python train.py --norm="layernorm" --beta1=0.95 --decay_shape="linear"
Each number is 128 + 24 x the weight over its row's rms, rounded and kept within 0 to 255. Layers, rows and columns count from 0. The size above them is the row's rms in percent of the matrix's.

# layer 6 MLP up, 1536x384, rms 0.205, rows 1063-1094, columns 192-239
size [ 97 103 103  94 112 100 101  97 103 108 109 107  95 102 102 105  99  94 101  97 106  96  98  95  98  97  95  88 101 100 100 114]
[[ 97 139 111  95 146 179 137 122 131  81 100 144 136 141 125 144 128 141 101 112 143 125  66 101  84 151  93 152 118 159 131 120 106  79 174 124 192 109 125 137 147 162  96 125 114  97 150 126]
 [170 129 129 117 137 129 136  96 124 160 161 114 158 110 147 125 154 167 116 170 156 108  79  93 100 140 155 129 127 131 105  86 114 164 150 148 135 112 150  96 141  83 120 111 121 142 128 119]
 [118 135 122 146 134 168  96 111 129 154 158 131 136 132 139 146 119 189 108 113  75 125 143 136 136 123 119 118  81 119 131 157 117 129  96 108 153 158 153 149 126  96 104 118 133 171 154  68]
 [ 91 117 161  91 129 121 174 109 100 110 161 120 124 109 116 124 146  98 144 114 118 171 130  99 115 149 107 162 133 157 121 125 121 138 124 162 152  77  81 142 166 132 124 120 179  91 123 123]
 [124 134 136 137 103 131 143 107 129 146 188 150 159 159 143 138 107 117 112 136 124  73 138 116 149  93 144  99  94 144 127 127  88 105 125 129 160 147 141 167 137  92 123 166 136  88 100 130]
 [ 80  99 116 132 154 140  76 134 153  85 125 142  96 125 120 113  95 122 112  87 123 174  90 120 138 147 131  91 146 139 171 115 107 106 149  94 116 167 132 126 108 117 102 186 136 119 115 127]
 [151 135 137 148 163 118 119 153 140 123 139 143  84 127 105 148 120 132 107 133 141  65 132 120 126 171 140 119  70 116 151 105 172 115 124 105 127 124 105 140 120 127 136 146 122 158 126 140]
 [125 119 122 113  77 170  87 106  91 150 155 130 140  78 141 160 144 151 132  95 141 144 146 105 125 112 108 144 154 155 161  91 130 142 177 117 111 124 112 152 109 147 160 164 153 120 116 136]
 [126 158 158 122 158 120 112 150 130  94  78 114 128 184 149 171 140 131  99 149 148 142  99 116 124 125  99 127 153  97 138 122 123 101 131 130 142 132 146 129 147 114 122 162 139 160  85 113]
 [113 118 139 170 105 121 113 109 152 110 116  95 122 139 128 137 141 142  92 103 165  85 132 130 148 132 147 124 168 155 128 120 114 118 107 144 112 131 134 116 149 115 109 156 123 146 116  98]
 [112 104 113 114  99 126 134 132 164 180 122 100  82 114 120 135  89 150  99 144  79 135 117 124 160 181 149  78  66 125 176 137 123 111 114 151 106 122 150 140  99 170 148 164 135  96 134 128]
 [114 109 152 120 133 102  92 140 137 162 110 160 118 157 130 108 147 165 140 154 126 107 142 124  96 140 126 116  87 143 151 141 123  98 127  96 127 179 177 177 113 154 124 169 164  97 148 120]
 [123 153 117 123 154 108 151 153 163  94 126 137 127 143 147 112 161 119 105 157  69 150 110 107 160 123 158 133  78 139 133 115 125 118 139 143 144 116 149 172 128 138 156 139 141 132 139 160]
 [124 126 136  91 119 131 102 124 159 163 147  95 174 128 128 129 119 145  94 168 129 137 112 138 121 115  85 120 125 182 150 100  97 129 116 132 145 170 166 130 152 101  94 104 163 174 180 152]
 [ 89 116 134 153 143  96  96 100 146 106  84  73 123 141 150  78 104 144 174 119 132  83 150 114 157 109 108 124 146 116 146 122 142 150  92 125 138 145 128 136 129 116 113 139 109 123 122 148]
 [117  97 150 119 162 135 126 103 109 152 134 153 100 141 139 114 101 134 127  96 125  99 155 102 168 115 125 111 160  87 126 144  92 144 143 129 144 152 144  90 136 149 162 136 113 137 146  97]
 [163 166 101  70 167  94 127 182 128 120 123 159 157 142 136 119 109 163 100  92 128 150 119  95 175  89 143 172 107 126 141 103 147  99 146 133  98  92 109 130 105  78 128 111 119 154  96 162]
 [143 105 134 136 135 159  97 181 164 181 123 177 139 123 145 140 122 111  88 149 115 126  92 119 124 147 151  91 116 179 111  92 116 106 145 110 181  73 128 140 132  74 114 109 138 136 163 154]
 [114 143 143 108  71 154 105 105 130 164 111 108  94 114 131 163 111 125 163  99 123 126  94 145 117 139 119 104 132 131  78 191 170 134 105 142  94 115 124 135  80 113 132 158 140 112 131 123]
 [112 114 114 144  93 143 105 124 114  96 131 116  88 124 147 103 115 149 121 149 141 142 152 134 145 159 108 125 139 153 135  95 118 164 128 122  93 106 126 126 109 149  71 109 131 139 143 124]
 [ 93 106 120 113 109 158 146 111 157 107  84 101  87 102 137 120 157 108 111 103 118 113 124 160 151 119 116 100 173 160 153 115 132 140  99 149 106  88 139 192 124 121 115  86 110 125 160 104]
 [108 111 113 156  77 178 114 115 146 149  81 148 115 103 109 140 113 144 151 143 143 108 168 105 120 171 122 147  80 114 143 151 153 144 118 128 181 157 133 122 144 139 140 119 108 121 115 131]
 [130 131 133 155 110 168 181 103  95 124  73 165 146 158 125 144 142 128 125 148 166 169 126 116 150 106 149  90 151 134 117 101  87 156 123 155 116 132 140 135 124 156 128 150 147 130 141 139]
 [154 124 135 107 108 120 125 102 109  97 155 111 128 165 151 149 145 107  89 146 139 153 126 124  94 115 139 134 122 123 154 162 142  96  78 120 152 138 118 142 178 138 112 142 111  96 143 143]
 [142  90 141 114 118  79 168 163  79 148 150 114 120 137 113 132 139 112 129 117 156 152 132 146 140 135 111 113 149  67 166 104 148 125 149 166 132 124 132 146 113 163 141 152 108  96 141 157]
 [114 143 153 124 101 109 138 187 129 135  85  94 172 151 127  92  91 178 114 130 124 152 126 145 128  89 138 163 155 150 135  92 125 130 118 140 165 155 146 101 127 120  94 139 125 136 102 128]
 [124 152 145 117 107 112 139 106  97 122 110  93  88 107  98 101 162 127 183 106 139 151 126 133 122 167 135 160 199 112 122 136 149 147 124 161 110 133  94  92 125 162  66 142  86 130 125 132]
 [ 92 160 114 103 140 168 149 114 105 177 112 149 145 129 135 129 128 120 154 135 164 133 145 133 120 113 127 123 182 146 108 146 104  99 140 130 134 133 145  93 140 109 129 105 135  83 173 163]
 [122 104 141 180 142 130 150 122 113 146  83 147 170 137 150  80 137 115 146  74 109 115 162 122 117 113 174 143 109 111 148 144 126 144 134 130 134 170 133 148  78 100 124 150 146 103 131 137]
 [108 150  97 124 116 151  94 111 135 114 155 131 151 175 136 145 140 136 134 104 110 147 113 144 121  92 124 104 149 154 136 121 150 194 109  91 158  83 133 138 149 116  74 106 140 183 156  82]
 [100  91  87 116  93 141 143 150 116 126 107 132 157 107 138  93  98 114 123 127 143 121 116 125 119 134 164 107 106 120 114 152 162 163 159 171 101 160 139 120 145  93 149 105 146 113 129  72]
 [131 190 200 157 123 141 143  68 127 120  62 151 164 112 119 147 119 120 133 114 160 122 118 128 115  99 158 135 128 141 154 108 155 122 165 134 110  88 104 118 107 154 172 124 145 131 149 111]]
# layer 6 MLP down (transposed), 1536x384, rms 0.2, rows 1063-1094, columns 192-239
size [ 93  96 110 101 113  97  78  98 105 115 113 117  94 110 109 114 102  98  93  94 101  90  90  95  96 108  92  87 103 104  98  74]
[[110 122 135 159  89 133 115 137 158  82 143 185 103  83 116 126 165 124 102  82 157 140 152 127 118 133 142 161 140 103  79  97 106 139  93 129 114 116 138 150 146 115 107 120 119 102 127  82]
 [164 161 123 114 138 135  98 135  99 141  81  97 122  83 188 109 123 133 140 121  96 144 113 134 176 138  78 160 122 127 124 148 132 140 107 123 139 139 130 149 125 172  89 114 115 132 136 142]
 [123 138 143 121 140 122 123 147 107 101 113 134 130 139  82 124 111 152 117 189 137 141 161 139 107 107 117 141 114  94  93 103 129 129 136 173 163 165 119 114 121 114 211  99 139 149 146 133]
 [104 144 154 125 126 129 136 132 109 115 130 142 156  98  81 144 143 109 127 127 147 161 155 143 102 128  93 136 140 102  88 119 141 156 125 114 120 161 133 154  72 127 142 167 102 153 135 129]
 [ 82 118 126 161 123  99 139 154 138 114 151 143 143  90 189 122 128 167 123  95 114 138 133 103 142 113 100 142 109 118 101 144 121 168 133  82 138 169 121 188  92 128 110  88 144  94 151 157]
 [142 118 139 151 140 117 105 138  92 110 115 113  69 154 121 115 118 134 125 147  75 140  84 118 120 131 113 116 135 123 126 143 128 172 147 155 140 164 123 153 119 140 151 104 132 110 152  98]
 [180 158 158 164 163 120 135 117 142 147 105 101 155  98 242  84  76 132 139 126 108 125 130 145 123  81 114 109 141  84 104 176 141  92 136 116 118 139 111 106 136 134 177 117 125 151 114 163]
 [126 143 127 100 150 137 155  81 112 119 144  92 145 103  97 154 142 111 174 145 138 116  59 157 134  93  72 169 129 126 122 170 109 132 148  97 140 116 167 115  99 120 132 143 203 113 117  85]
 [127 124 121 137 131 135 141 147 167 123 165  94 125 153 130  89 109 145 102 108  91 116 150 133 127 117 181 139 115 102 116 134 130 110 164 140 103 125 130 126 179 106 175 150 126 134  98 145]
 [ 85 141 135 122 123 108 161 122 103  86 148 153 112 129 126 140 122 125 123 149 119 116 140 150 116 121  97 159 151 172  86 159 144 150 127 159 114 146 131 121 120 129 179 131 117 174 141 146]
 [115 142 117 121  98 120  91 163 172 104 116 104 109 140 107 136  78 143 112 177 107 122 108 122 128 132 156 163 112 114 117 156 143 158 109 154 140 110 181 154 143 158 126 116 110 154 147  83]
 [141 110 131 128 131 134 112  84 119 150 107 122 157 139  79 145 112 116 116 166 136 152  93 101 138  98 126 110 108 142 125 128 115 113 109 157 139 160  80  86  76  88 129 117 154 138 122 166]
 [166  98 173 137 140 114 162 110 106 167 141  95 159 139 146 153 108 169 177  95 117 137 144 190 114 128 136 109 151 141 103 118 114 119 144 130 152 145 110 164 119 137 123 168 113 138 124 105]
 [176 149 101 118 125  95 106 140  76  99 124 135 130 164  91 131 144 109 156 122 130 144  73 122 120 167 135 133 131 153 133 167 142 152 132 111 112 149 122 138 138 115 143 102 122 101  99  89]
 [102 111 133 139 126  89 129 135 149  88 146  96 135 132 101 128 128 141 123 144 161 149 162 131 132 159 127 151 161 153 148  95 142 136 157 134 123 145 118 129 176  99 118 104 102 113 115 133]
 [103  93 109  85 168 142 129 108 125 167 109 148 105 115  88  95 134 140  79 111 149  77 124 116 135  92 138 123 118 133 106 148 129 161 143 135 158 118 142 157 119 110 136 114  93 140 101 137]
 [146 154 136  56  68 143 144 122 109 103 129 148  96 136 120 123 134 174 140 166  83 144 122 105 135 129 112 159 105 149 133 134 121 115 125 149 137 139 137 123  96 160 140 143 136 112 144  88]
 [123 114 159 112 111 133  99 140 125  72 166  78 124 149  76 103  98 123 162  99 169 156 117 121 123 154 112 132 140 128 134 128 107 140 100 140 140 155  99 102 140 124 158  87  80 175 122 148]
 [116 141 136 146 124  79 121  99 173 149 104 132 108 120 159  90 113 110 144 162 147 132 118 115 101 138 148 122 143 160 120 181  54 128 116 132 136  94  86 100 122 189 160 129 116 125 117  98]
 [105 124 109 142 119 143 119 116 129 141 149 114 146 132 114 148 119 143 155 149 117 157 137 135 143 169  98 112 114 119 136 125 162 119 152 161 102  86 129 134 129 120 105 134 151 148 147 122]
 [103 100 103 113 120 122 151  87 103 122 126 152 131 116 134 134 116  95 188 139 169 100 114  98 135 161 148 123 130 128 119 134 107 160 115 122 116 121  95  92 131 136 125 156 135 138 102 137]
 [105  88  86 157  87 104 148 164 134 160 146 113 139 110 138 131 103 111 148 121 116 101  82 115  84 145 112 136 115 163  89 156 132 147  94 101  90 136 107 147 124 146 102 131 101 115 116 135]
 [159 102 111 139 114 154  76 127 131 151 135 111 128 102  97 164  97 169 132 104 119 115 124 158 124 112 120 175 140 130 126 141 139 155 167  99 131 140 102 121 119  82 135 143 160 126 125  85]
 [128 106 122 122  94 149 109  53 119 105 161 105 137 113 145 130 147 110 160 157 133  98 104 108 111 128 174 110 150 132 127 153 117 105 112 148 145 107 115 130 104 139 147 156 146 131 120  95]
 [124 141 119  90 145  88 100 106 135 128  91 125 113 135 125 132 113  97 146 168 134 110  98 132 147 101 125 127 131 108 104 146 117 140  91 101 105  89 163 106 177 145 147 121 108 148  86  93]
 [166 117 123 152 113 118 130 131 109 133  96  96 112 136  97 145 132 119 137 121 114 115 164 138 117 140 100 139 128 151 119 116 104 120 112 131 140 107 156 114 133  96 124 132 102  99 134 123]
 [156 138 152 177  90 111 121 130 156 133 163 139 164 129 160  99 115 137 109 165 139 115 147 113 129 154  67 140 111 114 113 142 111 145 152  78 134  87 109 100 109 134 184 130 106 131 147  98]
 [138 122 155 121 176  95 167 119 136 106 108 137 110 133 208 125  86 130 128 142 110 145 107 112 120 123 131 139 123 170 137  92 164 167 113  94 178 141 133 156  93 118  86 117 175 128  97 138]
 [128 134 106 153 128 129 136 136 129  90 114 136 124 167 109 160 110 142 117 139 135 131 145 126 121 145 142 134 167 150 118 148 120 146 127 117  98 129 109 125 104 132 125 143 131 132 118 105]
 [ 64 141 129 108 111 110 171 130 107 130 142 102 146 133 143 106 139  98 123 123 122 108 118 103 175 165 118 119  76 137 135 117 153 155 163 151 115 117 119 145 177 139 138  97 126 131 135 164]
 [163 174 121 138 154  97 128 138 116 142 132 127 111 126  94 130 119  96 125 154 108  91 137  87 113 107 154 143 154 159 155 140 104 118 110 114 124 104  88 132 117 114 103 110 111 160 125 157]
 [158 145 149 134 113  82 123  87 138 117 132  88 146 143 249  99 114 122 157 137  89 113  82 155 135 114  97 110 177 107 139 154 105 119 150 142 119 114 122 103 127 145 144 110  98 129 164 179]]